From a checkpoint of a small transformer trained on Wikipedia: 1.64M parameters, 132M tokens.
Each number is 500 + 50 x the weight over the matrix's rms, rounded and kept within 0 to 999. Layers, rows and columns count from 0. Numbers have three digits each.

# q: layer 2 attention query, 64x64, rms 0.172, rows 0-13,32-44, columns 0-63
# k: layer 2 attention key, 32x64, rms 0.156, rows 0-12, columns 0-63
q0:454473545436513479529488494504497513513558474533511498468505475468459474548468457480501531496543521528467514525505467527502541486525425509466494495595472497548530506508536461483459495562446536
q32:493525440528451569517490478541404577478488439483609495494510546527466541509487470494532507513511406488493484613565516578477531543556476439496415519479434468489520425505497495420465540571511536
k0:401573546391639434436465613487621657466498458673417440372488545593483456434436463619493490645420429457372613499474522561505511520712513576436615332569491494478679391375490415372454353444587551
q1:498517447526418490472592441497421484468580469440563458528538468444485519519415541497433495470612564492546493460447497447535473530436480533554446638471466508482456566543499554518532493573515492
q33:524455469466486507544502475579478442469437484438502448524507458484485545521482549468461505353548542455517508477527541434524487500365517516534493615449496528506452532531443514525492502466470493
k1:556427568515491523533526412442501406545480530335505551527472445454519548571580543537485480381484571569588515432566492387503404533433425556526429606432538440468390549601490521546490521458470457
q2:469503516542485479483408520506498543481473485555488528517517521503455516515480531463443492478573516549554502429524508515556538505522443541467552473571584426427494471476508509502518466467454494
q34:516419506518462526503469516495502471517535518539516552467527544491441416457473426490504518493470489497505495476445472540556523507511521503536468475440544396526540513495549523506515535508490447
k2:474546557436555392476500531506537550403497479483543468496474470547544439451505565477478548530448508478442522488442510560426563475611523516449571477525484606528560449458530479434538407545567465
q3:426511570410522480512467548504508536429492545572448511482438469569496399460531477495597548541548425453432487529520598516524518497577513529526482415498482535515568479478512461482483417481504550
q35:492575585490531456512530601459480531420479561540471484422455508600560534407481472505467459633556448525405516476451559540463564542539574517512536425549471534594536444483526460429556503483441594
k3:438559506404550529463528605545602567481479482614478470455511556488438489447509439537550517554526494448429579453448576650502577425604510467493608446481500496463537436443472512450448531572481535
q4:493507485536455495554525449427468531436534439454528564582532520471516530447507502480470487431520472512514428525492438438557519586407499461555433549490500496509442551495467476515468554570526480
q36:509493494509448532609506499438539450491532514469552534543492505357482526545528509505542419451564540570491461549440509434534436500439440493593438577517521450477399531495556536582523540452558490
k4:616413480586431628460586283486455420505456502422501485595443332463529490514502599458553502396514539472635479496482489366418409563324438538516463661462495449515444630571543606564516485442513440
q5:583483543481468487567483533553513458450577518507572524494517624440548474512482423488463471567423574564500451479426540471577530516539506413473439475448444581481528442440519439485534523518457465
q37:497522473439513538531358483517515496480545525546504467476501448518522442524440497496447434513504502528502479445509581468539644566491538416445538462578452520484494490492454422511512451484469598
k5:444451493491503518491525536451452485547531512525537509443472476563475450454504476505530521535484490526431551541502515469614534505491470490521522538448528481469457507491502551528470547579434449
q6:469525527462483491389406536578502475445462551565473467481479490494563498513513516530518591564389480510482498458431598497421556491545575479438569458495423500504566484490508495434450454519545589
q38:449523532471523441471466513494625546485416464593473454489459521533488503537426495503535585589511458496478632463517483557473465458562516500534512447558489504516565486520582522473574469475516516
k6:413524507384583475468480592600501587471531451593494549470534519449566476541478520568448526596523435529450612476448490587553605456560540453502546401572469499520560421432427456449563461503482547
q7:498490505475402492409574520633483499401560418562576544572523581533487531537439407486513453537610501603421482497480448563431488442597461531534469467499426523511505499435476490541497623673448445
q39:478505484463447551473503511570527553544444449474513518477470447489515549584549528448555534556494497471444485534514393491601496469479489560493503408475581490432529454520480554524427481531484449
k7:465549507512558566470498558504455514483538565494516454492471484575537510445462420540420462522436536553551523557527418487518434520546532452465559512547455521439491435445550499444490550516436535
q8:475536382455516505502463492605502479422534365521477518566554499485470431668502482506564512572475558504491478609400483533514539495475418446455524462524432470492489528389434511528527485515498491
q40:464390547512546382521452550515452521491430528490516515516458482506492441413569514514502575488485574502407393515387358716650563468490519570500483440573469509412502349442437537518593461526560475
k8:490520576478568448550513521548524575455416517445495467477555547522588446479553461509487489516495483511461511462497514534448499438485535520503498502549466535486563482455504477456495402528548572
q9:463525499378554432432498640574533568364549481640612485473459575558416439513458450468522477572465523466371603533486476589569574509565419559494554401476507555481593338386560481522470472475647580
q41:416547519430505378509523563502521594401533535573467491450432571566577432491540481561436452576379444516369565445429508558491590498541464467523641442526523640527612443400437486468409398521523550
k9:608543498457476423539486506572482418449444464481526478508505563427466524507516466428519508541468480468494534484517501527482521518528502526520524547527533533509548481473485559460493577569482520
q10:437485426553506449530504508508544516420484479526541444512417550485490538488551562524479506545421527505448508394435510492623535490532479520403449486546425471358426509454507521562468487525437454
q42:589554467450459596566508491434557445473472580456479484478493576557573503553497517462422436387506575575481483565559549408575453381509529540414468499496539538538563521423386559548561474472491486
k10:539472496508509574503492428557490524452482515486582551568479421477490536471522515504511506501515379496477463490543494485463494601532481515471468533508498511501458473520508543493521524532541449
q11:589461574515520484436526506493467523555461505490532536446388418441488401483557555428548460476520482438505428551544569521519486535500431533584545553468537593475587544605484420451490482573496467
q43:465501531471530587510531483483530394391511404473552431610443490485529503465527536573459459493433439419497462500449654534520452577487546437525456472487374366478445531493503470534454503490370561
k11:410487599499548420473472546539521480558444493497498524528479495520483489553419459522461501480505529498526475471467559485468514496508537464514511463521527548463492543503550495514431483490461593
q12:463537508490526491468533482443589553577419523525496433539514527480481544435574471561518486449617456573521547492535522433524486521481420543507470523487662484481504463490572508541557430464488517
q44:522494416473440508426428505450507546550530489504507578484493478402596452491458484490562445499506451469515600534475437418605442499479538528507622482452642466513484525524513509464455469460498473
k12:603522467594533523517517508467446451450589429504523480569542535483503568469512459504534500473492439502537511537513501443493443473396515538524487475475481505496492548528510558453426538465543454
q13:553475475485583512418467551617492546512516470407491497574388501511581448518551618510430508501480520457518494467475488449555522556537488498556551505590499531417494489480468543598504526472451574